Part of a small language model's weights.
Training: a variant of SOAP for these matrices, 118M tokens, 3595 steps.
Each number is 128 + 24 x the weight over its row's rms, rounded and kept within 0 to 255. Layers, rows and columns count from 0. Numbers have three digits each. The size before them is the row's rms in percent of the matrix's.

# v: layer 2 attention value, 128x256, rms 0.16, rows 16-63, columns 0-127
# o: layer 2 attention output (transposed), 128x256, rms 0.14, rows 16-63, columns 0-127
# q: layer 2 attention query, 128x256, rms 0.129, rows 64-68, columns 0-127
# k: layer 2 attention key, 128x256, rms 0.129, rows 64-67, columns 0-127
v16 080:136153153115129119111108153141110124153129118150113123153103169167138105120114123121188106129097153145138140115151106109121124107135126129077176082129154136157132112130137152121119164132119115098105114141130112139147110175168123102139151120120181174148105126096109117129099140123136122147127127134127130140123130143077122092139136124149148083123077144131169097107128124140095108114120
o16 089:111177082111122072150128122135159129122139130120115090125148162162103131132085146137090149110103133131138140133105164133131116109153132173179149116104120054150117119131089124134134096146115128154124084110112150110104127145094116119118148147140127142125132151178125145139144129131149130100172134129109137102110161112138133143125085157083137132104168134123108188174133123099163119129151
v17 104:106127153142132099130159096151135150102136090109108147132124150170125147129130152151119138098175144150103182090109101163149164122127136103117202140154166127114186089139110101139149117131093170142103141113105136121119105121181096147113086187125125127124158145161120145108143151095115143132131112148141137120157102128137131099151138141165121146132144098155136148131097129116087126095126
o17 096:149147163107168117106133134154126110120105174142137102161154156128112125077142117159113143182119111143133090125140128105141132123139126118145137140146153115130129126085129128162131113130114152121123126112147116177144143125160142093145107099118138165138095146144114079107109154145179110130146133160147133164103171108101130115144077092108121156115154146161163143128142114154151169130162
v18 085:126104125130142115141117108113146135131111113129168098125125131106152114201089145111091126140174121121124119112102111121091125108134148129164134119134109113172147171113119111131142119083165146145173126129145089118098142127085160134147137128109152099136161114118108113131101107160152105145185095117126089069123110154134098090113146130104106157112047154119148141088179168140111125144157
o18 086:130139121152154104120128142150131108137173143124103161124130115108116138156174091150165144152103130114138148127156156136171119147109117152133100103104156116126145131139126119096175112193124113146130159155158135144123167110153142112131158140134170086128122131083136144135113096113141174138083157109122146138113113127125146116146139126152152097125117120109127132135153090110138126107074
v19 089:142129108066111131123132133149083147142170180136093131135111172158107123123128092084122115134115139132127150150134128148151108113146146133146148123130127152119139130122113079137158132127101121134162129142098131147133099122131140126096161125128124162187079157103153152093134156122143111113125130101144144151110148113116110110171142111152153107102084125118155160194130085106144135107103
o19 099:158140160149092116129108109110157105151099110152168082164135145132112127128097140128137142107139168141130108107160111136142091178107117135108102143126138131107094096153114177124135101136102104125108120124125083080137109140118153106128128104145123115103146115153107117142112120101161103109118128140109180150141127152164130118113121165134176127122134132107094122132091143172125135127143
v20 095:137095113123142127156128159135189138100107139175128151155113097072121130125149138108132143090077122120146100156165150131128143146145138126116072132117101159175064151144129143095138174106147128122167101102123148163135149104104110122138113113135125088119132097140136129155100113120124152140109107108087126127076131142152112126148144106094143095121142132096088106135113130173150159144090
o20 106:146132117137107176120135083112104125110127121068136138115157082150172133148106092118170114104129183129097153130116126132133137143171156171126091146130137152106166132133133121107073142117145103085160142170114111104124140150104142196063157114119102102124143123103123177107133146111079120133135134158150158156172120141172105131110112165141111156138123168127088102107152162092156140087148
v21 102:116151105111082097140118135112130148167143170143112095150124118103139099116129111061121144144149106152143083115145135114133119116169131104144080127112165142130089155123105159121139158131188142122168129156099112111140173150085136169094129119131110112132136101118152089135125172144146092159123119155123115166118153107155119069135138143100183051122079140082119135126114115134147119148071
o21 102:142143111138113156135121143116162122174120114097136129109138108123126136138140128145149060121114154110163154127110113167106108093098124167121092127118109156144118180153128131111126125102087064103139098155098108105113118104162146111117198103152147132171095124122146146122144106141125105114144155125110160124141158139176119121148089147169166138114134182134064100165113173138108124130151
v22 095:137130158090108143106138104153125098115134112124091110147149138164114094174106108129121151134120136131160155134157091103099139126157100118103150119101113094086116144145131132095115152111168147156107088147103136146140124121211130138101126157099108166145125161117136140081136130114103147078118111136101120087127163132114160137120171132168165155136152124140148110125122137118098135139122
o22 111:123140079142165073132153183123117143138135133178123118166134153134125123121129193114107128119133150141108139131090140155102110111126138091170183151154147135134130101132130147136129130125122169087136111112134159128105118197091130095106125146121109134131111108144141139142088143154172131136125160155136143148125120110128182136123113147114101111119138153098177147179084144156132102163105
v23 084:132088178109120104100120115136115130103149153112120099085162191127061115100147101107132147132132152143143135095146136100118071119140140121155132118127099125135127158119065160121130108133121149124103106154142101149117179138130103116108129127118086140110077178094156100099123151139171132104139182087151111140158158110129122125117088132151146129135118157183127165135125134111114147114139
o23 095:133130106151118141131131134090112120188112147107138104153112093113160156132108131099133091114105107111100107147103129163132140116084161131137113149137117132127145124132117108085180139130135090129127137119087119115132120126111147124115153132134166150128120086148103133191124127155109112101122091136153198090135091134096184112152117119158134070079138117125175157137133140122167126176133
v24 087:150142091118098074112126100127142144145070158116093092113127173139118136130145156133120125101123130128123160131162109131179136123155163100143090129112146122120122122095102076129092134132113157113116153136091083133073120146106079115116111140139126085102081147105148123149114099120117169114118153190142126124085158126143124129089158133083118115127123099132127131123138161153114140135160
o24 108:115125134136121154106110157084105126147085126137135117121128107113132111112152150099129097153107110126143095125092138109092104091104135124099151127142107128121141160139114112119113158072132093104112137141102145080171165129139156103123148076137143151140145150165093123135152142162156139100121132105110135120151146115129146154139094166140126128096114189127095098146113117114149171126149
v25 104:146112123137131127160103117147112099118114139157123167121112138129148127092144120151136168138176112142100116127121122125124168105121114133125139098188127108145185123127140140144099081138108172132137124089149177117109136116110115116185107162132144129097164148159112159122161125163110103156119114132157166120141077108145126087140157147109132133134119085149148119149136066094120132131124
o25 105:093162177119116121127136108144180093078162129165136172145132133150138159156143135147114094132137141091119139138089143098126143093073149092141120112134122098129162093060186142138142126129140075147112135153147085145128118098151124137085150139139110123150137099124128144131153106127157108126119150113135146141096133150106064110129106113095092164117157128120104129133177154078132129122165
v26 097:148126137096112104148107129147102127110085149093114137159118158140140123123132117180105139160142125152111106112124094128120192122103143121138170126148101082142166121138141156154151099149065096109139173137154159147119121104128131133153113135095105189147130141160155123168161140087141102109132122178134108139109081096101128132140120147127137143086151103130129144164106073081108122099111
o26 100:115174206158098142117145096109150099140191132168117197111146165154152115127117167117137109092178141094131161091088130085144131081094099103095123113127141116120114120100159127136134148141110150147069091129145091157103078145127130128127098131136088148145117124153144134113139119174143112140120116124147154134143128147172114109156106104129129159130148113135143077157119112097086146126164
v27 096:146115138131110101124160123122129121100114149182134143158156184131104155137134132126141125149187178147157138161144105123099129112117128101123166163143099099151172112111123147089091139119092166118088105106161099129113112150171119114175129144085154185106148136094147146126084136156126154155167150118107088102108121122061116134108098138199135132084122168151140116116132131102095146129129
o27 116:097134088160143144179127094113090090177090140058102103068137094118142100124118114141103108118111110114126115106098129092176153104145131126156157100155131138113149168138107117117167150125112115098126127144133142178127111113128144145127113136099116130096108128140105099141122143116140114099139078137178148098146139122134171160149132131114103109086116111113146097135158106099147122153119
v28 098:112129097097110136096114132130170132145132133101144091161135184135116103115133101129143124114107138118162126105129107174129098127176103147152134168077170137150113140116082133109136159149085136149132114144093125102128103087168143149142148102103122121131138159126127148130110187119121126108128108129108098123179160120108135128109112096111178090167118125102107130117124168167112165104114
o28 099:092120142138124146121150106103137155115146126094078108136144071151117144078124127104096107135080175114134122119122134133126127086151169105070112151094150122084145134119096102143119126123179122091112115107104104111141115167163112130099124118116146144119138108078123135094092129131152117123118150163141102104109127134110138120132152095162144123098110129156080144146091144115117120094098
v29 087:067157098099111120132178153153146095136157121146088114130132191182088159116137106123107089111130151126141144106110105109112176173122126121115143137140154090133137150152142137123161087102082132124069127130147104098126125152134101146129079125114091181147116119154129114131127150163140113128145138154149106092106174149117100108160122153147187106110135144155120144152107148128133115131115
o29 087:178131178167094152105132130154124150127116119125129103141144114138116120144068118097145147150156118128119159135118139159117133084142101120148135098139140123121135168121093147122115124144114145116133118158118161134149111169120153140145167131074119125134076103132133177156137156122159078117130097162140120134147139111115145153128095110143112107106122093130138110093135106143098119132118
v30 119:125111105100113108094154097125143132154167166119073103163118165158127152115124092111133129138122174136165102119140076183131117117177130134154136140121140141131094134127112141091149166092091121126138096155114101141125106123164159137126118129097146137162090134110164120099112150138177129103133124161127096117116156137129152153128100116157153088077094129128129114138139155139129138100096
o30 107:163121127108094127134143115145121152130104153120151081115155106125126128117130106089102092099112148057112144133127128113124136144145115087122116107103117171102141126144063113117155113153128139133120139118110125084148108144110150160100128106113110132118100142149147131170125114092165130130132085156123159124171135118096130111138106140108172069130128145072131136119147095083141146133105
v31 082:106104115145122075127108138128115118149101155128172096144165159117152142130134144175114122107146108121137113123078109110140108132132133147143105133132142109134143083131096142104119116115079113134117095135136128113115151121131146116122177174140060154083146108124135179134170142152158155156172123138118089145134105111118106110148147142106101178137168088120142151109134137130133105135129
o31 092:105130095106119147169114130080123134150130065147112184117137105148128097090115141142149170183149108108136084141139145089141162084121112091108156136150120122134121195162172130163124088117171162098102118127152110149140104147148106092174104162114160121118144128138141119132131116150120139113113136100110112123141148113148140110113132116163158122096112163147130085121136104114065142131131
v32 092:096093123184137130123129142127156142089105114134188094152097139097162131083146170148124134116153107066114157097094126148141174128116115138084160128143142127142124113123156139131117114156110172126088141109114133140121100110145083130110109125127136100108134144119161138120139099163107102142101139121085090103148089125131138143117048119096131130110158120123114122093120116129115149115087
o32 112:173136172092134184146146090137116122121109103084100171144173111157056109108135086130136135139140157118111084151100143110125122124178143095120090139138107126127140126143117112145150131141112125104131121137146112103152118160148109167113104174089108139157121069131113133151138133142120135146141115166125104152128103111118141102137179114163105141108125118119157111090167113120105138112163
v33 091:100121140159130183163160134107118150158161164074191121109098153128140106123138125151140135154179121139130125124096161113144115103096113117143161120130147164103135098098169117168107095137137128123110156111137136158095154102082150179140096099166110124127149109140128111098147115147120094176154153143114136107173116125128121164075110137126065134164171137125148103131133077114129150076129
o33 109:143128154115142131134123147171122112103126138146128074151120130116106169107129153104094112076104144102126122146169132130117146118095189148121122104127102120146132109155114164130140130161107163107158112115108111099144150108152096071174146171128108150103112147138088117111145113115125116095102140139132134131130132101120134070138129090112177109139141144193149146118111138109149146163142
v34 085:129144130103159149134141145107142110123140087105124141078142134144164115127154137106112118101127131075116150106143123165144144082079142155107163125141096117132158141095119107092132149140175137154151118126110107188115122107146101126124101166166151126133143177115104152138107146134198127103121128112176070117135129138057121140144175113099109140127096147110160144130140133121127094149167
o34 107:118133108187149117141128115141126088095141129122145137167120114112181120147131122139128133134104143133134153145077094103125168127196112128140113159110183094124131129156168105136158104116141133127143117114124150110141151156077129146137133099127150151098162107147130127080147095097129132164121105153117157105120124110159117133153128196120127113117103104116157141129135075149129110101086
v35 080:142067159130127137153099125128153169137118127113128113098087113133111135177148114107136110130145172152110165106133098099156115098153120132123101114139156126137121169141130120103135169106147112101177134104145112143125105141148149129087168106136106073095139133105140098113136111095147148105132137089102106100119171142135128099135128113151146134195083152111134098159122160155144118133141
o35 096:100109086113147123107119151137127129145177113121128098127178112127131132109119113130140139116077065130110101138157157167094059153164140139102073148064130140156061103158107130128132068133130150153159111103119113099175104121105092112138124123131166112147122103110132117145104124131141104121103139160119133139131138138104125146100114135126144123112149144125112148123130125102136131156096
v36 089:160156121122129133171168141123120111142119136160121115118145154098148123160158138151171108132141130109114132101119096115115127117083111121092123131143114101150154132139130107120158104142110128145110097136126126142160128167124122110097157151082119156119126127149097134143156132131124128107151145155138111145064143077107108123163122105138122124130143137116135135136154112106112105138125
o36 105:099116117182116137130099129119102085104159130123085187129144114159130102097128148163131137116159120164172152123100160106131147097130118103152139128127132114106115166156149133136112115133101132090133130113124124105092086090102126112168098119128132115143132088143149144144118097117143140117139138111145154106214123144129118140120142155142132180120125117135154077155138090112081072135078
v37 075:106121123130097163121104172119172121129090127131108128106115135128114141154140129147120091156121141160110129121104157071124119125134124110134119143127121092137128137127145170125133173155122128090105147132117108149135143120142179125158143156095153158104155138088130147125189161108139126077098087134127133123135105131124130146101141148120144124155137139155120142108108105090120149158096
o37 098:136118137093109149117167089115101078161182123102108154127124135120127147111143128133144107111185138129120096110140111153118155119132125133125130173131132145155110112101169121110148127128166118164137140115154149155154106142171136132149119142170073151169166136122120134145089125151087137184181139111129127078116126145121176153142132116110139161111118120139141139163106131133122120129134
v38 084:160096117123140083137135096102096124094139155122152087140120091149139099135103131125127147133142116169157134138140144145111134120149113107148101087156132157095091146164138157105140090144121131112135147143103114091139117114159128130115127085156175140156106098203121139109146134151142123133138087116161178178147155108141135101156103124119160114123104088115132116152126075100107093164137
o38 101:142159091097078121139128150140151102156097081120128130117103157121112135098173131125120131133119129136148155138118122151161097111093139152134134148099097136141119132083092143122122122142084101154086126133121136123100127125146121153133156151131109107121109145134124125135104124149128128087126182151107144101106120106152083091124119139108147133129151167113155124106168158123131157139119
v39 102:136119167142190150127154141137135118115131140146119102081103143134113117122156128164159126142201118158092152141098134071130144126085135107114165131123104104146148132124171087084145095131121124137085125110113128158122134102137131116168117128117111129115160112131092145131139121116099107148118161149122132091152120135088156162140127138157071125126154098169157122125147091084103151139133
o39 102:120097103146103124163123124147067084123118143124105134142111150119096139129143143103097116104145175088132124138086087122113140143092149155131161101154115149085168081125096176141157150104120119043118130151122122131092077129129143121146075169091110112076102147147124138093109151105105147119144087106145111104133150088153148138141126127116053132131143126139138126117105145157178101124107
v40 100:101170158099116116152146151116133113151107100106085146132146133150121104138133144123110148172123130113092158118142121136151129105133096121132159128141086113172167123130130132118141116153103150120146131128135122135123083128140140130156083130121154190162155136129115158132153152162180157066127081130158107136153148085130161109147156132145139164074150135129147184113142125085126086167121
o40 116:139092158133114147098134134164130106115172152184131114112113118134122171122198104164149115112145159138153120123115089133087149108093095103098159164141137117099100143120137153118118160145133118177101119088141116110144102118125154155132132075121114111099112093125164104116092134086162140154079172126103142125107097155126137168152115130113162112159112104104176095179105080154121117098084
v41 099:134178116107083113122122171111132165129117080099115085163119135103140125127120102097134137090102133123149134127172133167130101140167117126113119117058136139127071168156090146136120119141139120140158150124107162105133118135115145131089169090103129146133125126112131152126115119122126090148141129108108119145138151115145148123131094117122170101137102136133115132130126169181114121121133
o41 095:119125108115113166117113085118197147133164113154118114108104105144147146101108152132120155142089176132197128109125123156125088135207147159129149147117146131144126125087128136141118176143138135116121086150106113122155131142204147133137127082131164160166123143138127111123133160112168177098143124144104095140119152136159137119129140148142163162144136170115070176161113098146148131125122
v42 083:119141139116161081090147081186172096117142109117107148121144138126123161122129100118133086095126121144114138126104114158115183120142158114097162118147131135074107116167108115118157128087088156136102093127110149111161137156175143089123087134118103150116133167148109154086103133089132115104113101094112115073142093126126144159147155142138167110133142100146146105168129100126088122133140
o42 091:134154113142127165125136098105089163127117162118136149193107135163136110096114142169141162138118139142088099115129133068156130140131084129120122152103121136138146084080173114122076093148116139114101133129134096093087130137088097112106150138133091150132110110101116123154107140106135129091139145118114104141080158131091100069096123092138139156108161173114107144101095112126110121113084
v43 094:141110141169109069123126126129183138145110141129158116122133127085165115152106102104126133155146095133137075114141122120089130152107136133131104137167093143162121126118147097143094148153172124128182154134185105132136126087100083139165121122098140103118152091130143115148136090141135161119153117116098092123137128097134138115136139106139117072120128181138143151130137165154144121125144
o43 118:116083095102139143147150155115127113129115141105136144076141124136144159102149179084144117156085124117147131151046148130111157118144140131131115128136158142134149173132103127093148162090128121123120130125114117133133150147130171140123155145139170110106127133159152128168150133143120149143093096130152176139146127153150104188156109156104090136124107123084164108140145063073139163148146
v44 085:127104137146156084111117099164141092102086135177105124104121159153175160107111154156136138070123139095095161143100152046148164128104166134077131119142115151131161089139156122105136160134103146143084136073147153118152138121126180144132128092159112137097150113163152145081078163118101142135133170119135115115157151118102149112154121121094129134133155086141147057113107166166124139126126
o44 105:135134165142154156153174173153130173137092133094160140149137105128095133133135102139148142134150108138128113165145116149133142135135128108135092126165128148077128159116125141144132086164134162099144146177136112139103092127124109129095149178091115109137084147093104152192123124117102111105115114156141115102173146109094099160088097167147118163120164114132130131109138084141128137098131
v45 074:120145128150112137124128099150145115098124152135127172121157148085122121119158115121126116120150157094152155163140123111115135118117142123133084131132085160101126123108126131143130117115086099141145112128110121124123137153101136112137093144116077138072154108136167118167098103154104116157116105103140099134144129133104146150088137126168121145116156114112146122102101161072101144143177
o45 091:136133111136106121160110145090116106173122116162136130112133103141164109089091194132137135137094112160168110136110115087151102143133135134110169148118113125165110118188135125147126154088156154088094119108143167140100137150137139123133128115122160112110133142138129128114154123132139167091135105151105107142169140111173126152157165186069086089104125133122130116110150111154171137175119
v46 089:125168120079165110123079101132154073136156090165119119134119185117078124085100146153134105122149159128129122091109121126119150109139129151176133146130122139153155113141124115133170137067110139137130145170127136110123124114144160104114124106105120166138136145106136124087105149159157134114142113128124094129132143117135126103161122103185122141131112113115158123145152125119176144123121
o46 107:090109148158096130157160128126119133163175170133125127151153072140144127156134097148128113115111157114116147164132127145139096140103107087099096145140134139109117101154143169107156111170125137151118070109128088127087118126136121131117159125096140114121142091101133170176097152113124084145118122125139170129140113152099148153122160102158175081122173088118117152119125141136120074116068
v47 085:107097122127117090113137101186108101109166119140106107131122145093137119109159143113139134140142118153151139121148106116128121163115108105118171128128145117106167146162150130085137124146120120158138136089158092133118067119149071105128107173141120139143095094089132142143116108138129139088153104084086098079115108128134121111121105121139125163106134135145188134145136126119133108140114
o47 097:145101136138150114141128142125138160167094115188149130125151134178096160159119130132087161183139139130076115134133123150126137121113119110148116139149090162139090108169085134116122099111091161110115112103142142127113155146108148125145093124087145119092169138129136090134099126109173149159110143119173135142093120146095161136160140101115092105118145110118103107112139064116127137151101
v48 090:150097124100117084104144127153124143116153142143122112102120169169155087150127158116109091118135145117139144099114085164118116129108150117127120132128111154097152131107076149110120144104142150133139094136100120151101142131168205128134145128083145136125121141111148149147133130153184131096143131129156098145128145160115128084118180126119148134127130103152152132126114167132170126089105
o48 108:108193080154150170132116121111158107203155130128139137155145107091095153152123095124131117147114110138138153128115162129140113115131121155128124122133156108154131122149179110150133129185128092125158158144163109146145144165128126152120156134196148142112116175123132151102131110106131132147111128099123113096114140147123153116156118107160187113106101116125114119115136142130111133141102
v49 091:155090111115154147100081093141135103117129103129110162175161093139154134151115117108110155134098148105089150131111090143121116147161139150126109148114131129176115107150095118113104123097107128169182166130072125096160108120166094131120164147149172135145136162109115153092152124115133154098097143105133125107121140102151140129138174138125123147121124086098156150148185141111115156128087
o49 113:131136157141145068119129142101137135148127151161143140130110152137109108142150133118143168178142126119122103099113126116129113142090117095126100131118122109109119090123135115164144124126158123110096110118163092146095139161106146093139107139117105098087139138143155144108103134120169133162168121134100101164090096114101145128132136091111133121136097160124161121099117141163151141083121
v50 098:146116146118132117132131128119129137132131112100145097138107088147108093143097128109093109166067124142148139126124091124074128133167162176156120153111134108140086195148116123154150117102156124146095159163124084121159154161168136143088152112068128158152098138106138106130159150142134141116134147120107108185107165124104095128131106128178171116125136144135121168148135122111123144119146
o50 092:143170141143138088130131136081111139196157163138107175136119159123113107117130137129135102106151115141148132122086138149129148071092109097155147116144128173136151149125134128120103134159109103112143118137120130168107124122077112140144093143175152107153118103140133122150097093165155104129133106139120156099109131150154171126122124080145121082155055128114147108164135170133088075130108
v51 084:145171103103089121097168102107109136117154144158145131138122133151127142074123112108092126123119166118129153155122154193156129153136097114167172139137147142105163110154102146157133130109134155103103098150137104093108081128139144146102127108086105143151114120163149130137126162090113129172165128139136123145107141134142168089090147134157134110129179083098115106130076129129088152120157
o51 091:133119131110107137164142191151133162168087162124145079115144125112087111135096110135111153130146100109126104144178112115133123113124146121107131102119146171120132146137131162124115145130087124102084150154127151154118141145142110133150115129122183151133081162117178156101159115150148137096113141093130105130167121124133145131120143098121136120120129126131115110079119155183164107164131
v52 096:123088123167154136127107112081144103188117147109122136130160137147112118117088128144168139134083133115116075121120119124139091120125147169184106122108118118162127108125131094133113170127161145109108132124139107126167143133131133104116132136165134069139131125092091129125119099143131135145136129056114127132088139091158097119145155097139131138161142128111103103109110203117175174112158
o52 107:107122152111138105166124198114131147114115190153166117081162073116118147116172122124126144134123090117125127162144134119118154124120130087092131157146136162126126189134116139136122090110180135184136149120078112163082153106128100135163161096104164131132151096131146102188106155163130123147147188139130135094173097162088132161134109111118117136103115125104154178123184095142156122168152
v53 106:091085140158164112139112118088152105136114109137140162118120111130116106155139166116133132139117106143076122098154128085124112162081171192161058115122097153161104132157155129107141108103159070102160128128135127131092166122087142148164151121177144092111148114170104088139131093124135138167109132138128098135115126171129087125131122126070104152176089109096119138110174167119172103123136
o53 108:122129128163126148105114091124098130115156097142145125133116090137182083131111107176131133113131113142103141143174156104118101121135093137127125148126137088119098147128131112126084072145112140203129142079143133129180113115106114099149118109117142099101119119105096115122125115141121094140132153107122133118109144114116112110147120098161161143101161138175095141171125108132122113096129
v54 093:173109113145108104125146093100133153128127137143111081187144139120100124093073151173133116135117120140126122127091106144174140080112093124122144131160132120109130065108099090155150140145129156127127091105106124103167128117156147125170088154102108121079130096135096122149148142090150113126151109156158150138135108111125140127143141102081117108133119101085136118188133093111112116114127
o54 110:127127121070138108171142108202122121092153129095142174105119144134187160152154133102152137143138129114157148134147156146094165103159148113130136106139122166134140157108170140106092131121117131086135123190127155169107155132135129159094143122179144122167143134136137186135133175126135101158115114128136138128129171150088090129137101127138112185115149169111117138110171119104120144077156
v55 084:136147113120132130147166101117128128137093093129119139168142159160093148131099131170083137096180136102069140111123124120148156123121148116119168130112155105129173097129138138130164117119111160094098103116147129126128112094148141100157093112121125152137156130119134139102124112115160112104135137159154096090136131122133141108099152107116131165125157141151164134110091091144109161117122
o55 096:139144167146120163169122159201150128128151100143122120098141133145063132156146134120119133146172135104146122147163128133132103139135126122100140145140136115116154137128101190105109152179097110135097146113119135109139119153164156146111141121096094142141098098140121157165109174117093124156123179091114098129118121130101148172173141099155122154121176112117120122122154116170130102112110
v56 091:085094133145119071176107119122121161111089141153147144137161122099135142162191126146127150149070105182110120145144113162107103060094096168143093105094101148162117163131096100133115150106134122141165107140147120169124122118131125113172145128167132065115150125140091098124148096109118097103126153138100096101103116181131104121119123124083123124097115167123121118122192164127166125142146
o56 091:129131149156164147107121168114141114105155130119128122089115096121139112125070146127116095141138150097128136107143175095090134159133143094088119136161145137104111125123138142114137107125113120185124116071141124133129109114073127180101097094097158139084148101109150100171100124135174127129113100115138159164123130129110085163133107108162106119166130103114123128160128141106112082135097
v57 085:084115121142153141146118091109164150086140110118102155102138092121128163144142126092131150150109113124122152137145121141145113116114156164104117119128120126141064181120121133142116160085155091164103160143100081146120115148141152093175188106147139100118104134092107127094141083091113135112106148108144131171099118132144123143101124129187121140128113146096142119130159196107148121144121
o57 103:157143119138143122099097137114132128170089164123152092140119149127096045107126144132154148087108131098117100121118112111118101159152099117143127149090090133129095088146134088125171102158139136146135113106166148122165123141093092125106088123141136152138154132128097092128097125155106153095130121122072118102118117123145150142150169162071191084130102130128134133112096087167099134144115
v58 093:129118150106125116108092109114157152153175140137120127090118071114136126116091093085138096171076121147155115097145138174189109133144133115152115134084170139134117165139093109112154134148152098127123113106117129140146092075121098148100142076163126125159097118085127118143134141135150109151111146114131148150120148120148093140131111132136187095170053146119098174143151137116165092131087
o58 100:110103150108109134129128128115127118108127127141132122150108132099137132118183106089118140130114170128128131141105104130105130135127110164126048153113098180129088110149146160161146124097103119158179138117098102126090171174100173132137113124129147100102147096132141127077119136080155134096106098128112161107123119131132106127168117118100115108140121129107148132109136097106169171124136
v59 088:133117123131167105105127122123136164113102111074098124090080124100124132101110096141128184100082145164154135160132171115131086097154122153105118115076101138113122152137141109169130148153122129130116158105128153141139121134114153140127181092137134117097143141080072156106131113093129133092106111096091121116128121156108141118110155146104094149131091099109123112121105170156104130126093
o59 107:148093144136146129088128115120133134135116157171142087131122132113119150120194162151131121148121124105118088118127086128098120150143125112129128163141139196117081081094145116104149135140175141165132130106143102137138098127132120112114082123130076148133148173082126042147082153073114172104141136085090129104081147137108135168102105127127133105152123148130143131130095114150122112139146
v60 097:087159133127128112136118168144136121119105122137100161133121141134089129108154173166117119148199129070128153138091123119113168099093104143120152131133142109143155086130110112162149106108060128137109118128169124115138125119129121101140096154082174132134105124149114136146153130157111130109131085151119136152113134108131145078131127114153097147112168116131161138139160109094120119111132
o60 104:158152128098117163106123110108123104151145121148099139132110174126078127135118090179140172138149152173140131108102117159162100163101098092114120111136098101105154114119155173118134091168096120162082125155150136109086122125165104086146140134142092113114122151129155161127080132136163124142137138123110125117157082125131146155144165130106149113109115105081108136135103145133107128115094
v61 113:124127127138140103157120115160120079141104141154147172117157115095106126168147141110120114135167152138096111155152111090141143156096139150140141170189108131144134107145151135120112082097113135186153105120170106130091126122106117078184111156106125110103133100133108129143118124151124139110120122076152105134123093125153133106131139118119119157104133135171148153127173123060131113164143
o61 099:150113104163133137153123111120124136147151130129161115123117162157175096132139144180145157168137112152138128127098122132129163125055112139139136112135096091140172128121134109054130141163121079116137145128141151152156171118122137150066141158137129138103184152141133135131137106144147113145120153135101177102122097164130132170160105132144093154150196145087136140169137152126124114113138
v62 105:117113158134177113151109133132135122118095143128116163062126129125109138147114164137162121138146110127109124189124130067177124130092139181070125128150113117141164117098128118162101119124161086121148114100157088151142114089112124093145124150133139074065145131100075125132168115107122160112118137126104133141125112149112100125110132102126077172148153117136156120132191120118124098126139
o62 098:134093124139132155146098105132108100142146136155146137167079162083134104138162142135124177097123131126081104097114117145126095144102128102170132148139085109149150099131163137096152121149127123169113138161142161131136171102132105099171114163188114151114148110164083146135101124115068092124105123118134163099133141116127126163137135185078124113142138146119130146155129099116131119132135
v63 081:117090123145142115047121108129153161131126102129131099195140099131138165130088156091146120099117155104147145091118135106143143147150164145111125102091149082150126132130089133119168132133135117130141164102111090137158140135149136117090122108127114169089160143158168176112135152135081144125106154140195130177089163142116149119099155121138139124150107145137124130124125121134112164116165
o63 104:115153147110114121136121098143119128158156120116127164131100164187163083095103140107122125159157114170122093100118098144133077093142130113137095137088127124090130102124125147187089156115161146067119107151106135126117095143114140079133140131132145113138119143109109135135142159123145123111146081157118088104117151099156111116144097126087147148126103148128097136116127124161110133062088
q64 104:113093106152132147127149119133127130182149138133121150116145129092126096135122081141124170117139145181109139100119116134149157165147136117147116124129138117144104089108135194143141154153118159116143098134133158143124108125113089127182113145156102146127083095100143121134168096154121119184108129144152169128139129142181127105099116147093134128138170132080159144118162112152107136165127
k64 114:127180151110161131135090168106136163119116121155143137091123115146117137123115168123119086133146114111123106129161131122144078116103125118123118122139145131076147162171110087164140126093106131121176140088160142111154155101173097144114114134127199147110136138143114125156138130122107094144184106161091074141186108098134146132101164143110098105128141146116143130115098114117105121132125
q65 095:106125150111136134167160096141150113134174140125124140100133130145112145126141134105131085108130122104121142124156122171097096135162186173155110103186070115125174128145144133108098122119073151119104128108152140128130119137138127120102163133163143152131156119148156169103132176130090173108168118101104151092097161117094133104116148169147088079120157097149103125119139126112140115118169
k65 115:135129153157086149121121094144114133093055129125124135120112134136114207143129147123133123122130128116103126144130159129117115109107160149113112142151128092105107114121098132110160139124150154150128121149142112151113101130153109115113098138150121116096131130133163140157150110144127074144116072115205118101130132150127124127159098115144129153135086109105138122100156112121176149114101
q66 102:151112105162163118107147119147139147146077115112113120121141139144130092137102065128112154149119101118127145094121147124116142126108148107111108117161141102121110087146136118121193123171126133080113146140162099155100137159119131160099119120123121064090158124132142092113127162115110131122136152094199159125124120100143129113130099184083091137122157122095118121118151108166152107122145
k66 111:136107137116144107189092157108120125069121106123113164106123153091109088121106148124149118123116129116104131118103101165116155125145117138112165101120096135118169126130164143134122145156119172124142138135096108123185140129133182154118173159093125149123115113128131161119174103079158147134130162095141152112073109133146110135143118115121111132134151145175153198099090135107105157118152
q67 121:112158178121125182145123127119123122119189133122144134128124116129098174126082142138166127149130158082109137131097138097130117143130129175082129192106090174155108174133110189144116137135121139131124107136136159083135142103141118149177123132076116156160127122130140113108110166121131101137138118166103144157109143142126124132132169148084130094153146173108108126099131102130160128182116
k67 123:176105110154093137144154153181101106098175154116116096162121130125143146147109130097175128105115156142132149117124174167149131152133140139124138144159156115169093137136154095104073139117124154095128157124115118128148122116130167114142144107094160166163146139130155171154114118118136112115145130109121139117162140169126135126112105105127144102151146120144133120111101070124101095114103
q68 098:126121114127056137143142136139108131145118161136140109117090111143081124118123150145129147132181138144099136068111137123146176145126132145082154148127121143121089164107087161110136109131122152143110105128125145095147123147149077118115122141126106178167130110155117161167139200151115134095167148145087124157119149133103119103161148142134124133136138106121082125128160131112122146157121